config = dict(
    norm_place='pre',
    rope_base=18300.0,
    attn_scale=0.204,
    batch_tokens=[16384, 32768, 49152],
)
Each number is 500 + 25 x the weight over its row's rms, rounded and kept within 0 to 999. Layers, rows and columns count from 0. Numbers have three digits each. The size before them is the row's rms in percent of the matrix's.

# layer 7 attention query, 192x192, rms 0.275, rows 175-191, columns 96-191
088:498529499525472472477490490526448490500479519521437547503493523494473508499466504506519500517524470455508479509490519502480496455523531501504512560508506514481476536462509461528481521489490486485493487500461519497508507451479478468494533568522481512523483470541490520531485535478488477524
096:469456509496467515496482509516528516473495560488523473517552470476509535490503488512512496505495491495471461490498507513534491525511463522490496512526492509493530477493447525484496508524497472512483475485511484495499516526534499523494524510508482530510533488523524489544467513501465455462
098:521474531486565504493472512478510507510493471490573468544489519501502514494541502497535481510526505521473527462493493526507501484543497499487482499449471490524467472518510516492467507517503520504524505487519513494475502522515489544480494515483484477530550476445508554478564507511507517511
098:526470462478489488503506505434475483549480523569499480511518503478491505490530427515524491512508505535471504467551471474461473534461501510503520516492545504505463520502510497502474467482520473522491482547489495483501502503497486473542516534494511492490537527520507501469492511517508552510
101:475519490527473518485483524528495500485515532514539491504524462502523500516458546517444487465526516489493460465487548498491500481488511563518492492481491495457487531503492512492485493512483481496481501492506487500472516511535538549480487518471464545492507509537525526510465495520483494503
085:528497491510474521509519478500545510510501504470483534482499475464518504477467552477460482489492496484524448530550515514515489516471462507465522476527513492450531510450473521510511527522505452494511507530508464507518526513508514492479481516501514541496524535559529501522501514532483465477
085:470477518522503497479471486507479534461504480513483462511480505535497498524510517515492494499532541511519451471466538489523544516493489520531504554515499512491548507496499520464558509473491487495481507474478498503520488508530514513449493513457474517517476515502529481467451502484452512494
086:528500500477463502476516490526501479516478515506543506513502511477440517511475523475501437496533485488484511504492513485499468476479517525518502454489507452494463483498470493474503521529510517508482483528507526526491488501499483535465536550466485485504476487472501494511472498503469529506
085:561492519537479502475501508478478464511493492515568521477553533507547522484478497508526507535470542504504519506532504502497507509485480489502494498499514527490482522489530518468509520455518485458550529511495469492463498512481445482508514527527487472537478490465479493469521491495518467488
085:480511511501502491504472519484493518504516531467499527505524515545497556524458525473488522508515444523504450535518522502519514474485452482509513499527532502477513526505481517523495456511468516522467480496529517512518524516486504469509519505543506556509471500468493489504468474500480462488
092:481489456515506491461471533502460520507495522492521531513530524518536526501473480502429549493497467473483457476505555478487491499508478507483527529465529515442500516500489483458485496463517463506489486496449487460511538532521522500478470528497465540489489480475479502504492518439470507505
090:482483495529479492479474476493473468440472536498499484504526533486488473497502474483500483539492506523469487507514473498526492506522505500483523529525538500520531481503518511497530524468479517532489518493523498552562475433471492511523516469478515479492468483537515487495457517469500492542
103:508508485526528523509478518487474522551514532493494500509467466489532517503520512489457482484504512486530501463509484512537526511490509530502480484472505516465512514509518481509476489535485474534543484505486493466445508508530511489490484542490479492485539541489538553478519535528515481519
084:530501512481487456510539539518519515489484501527492522501464521464513454506458499509504528514512509495498549487521470475485500509472505496513470498523490481513477415516499507497463488526506555501487489492556477499479485495528456506431533530493520496499501481460482506482498489507510525524
088:493485514509480513474437448525479543498498483462520510532523496515458493495507502462513512542488513538468496496527519461489529494491477463481468572520495497509495481526495499492549532494500507491496536489487494501533469519458512501497510519510509488518516467493478474521526523464459494537
080:545475503514516505487465466474528523482512465521515486507493518512457486496501495475489526482487509493547527494504476495519476524531505488509477509527481504488490456486497512474500532505485474493498514457526515470500506561543508529465481520472495461514517533525469493458486483521509504488
089:478499508530474507496521481494516466542499510509490490528487487485444521453508560486424461488499540476528480514516526511523532482513508511493518529462478496482506507516471499475510517541503512502517500509487488506504504481468543484457506513516492550504494554554490517502497501491477480486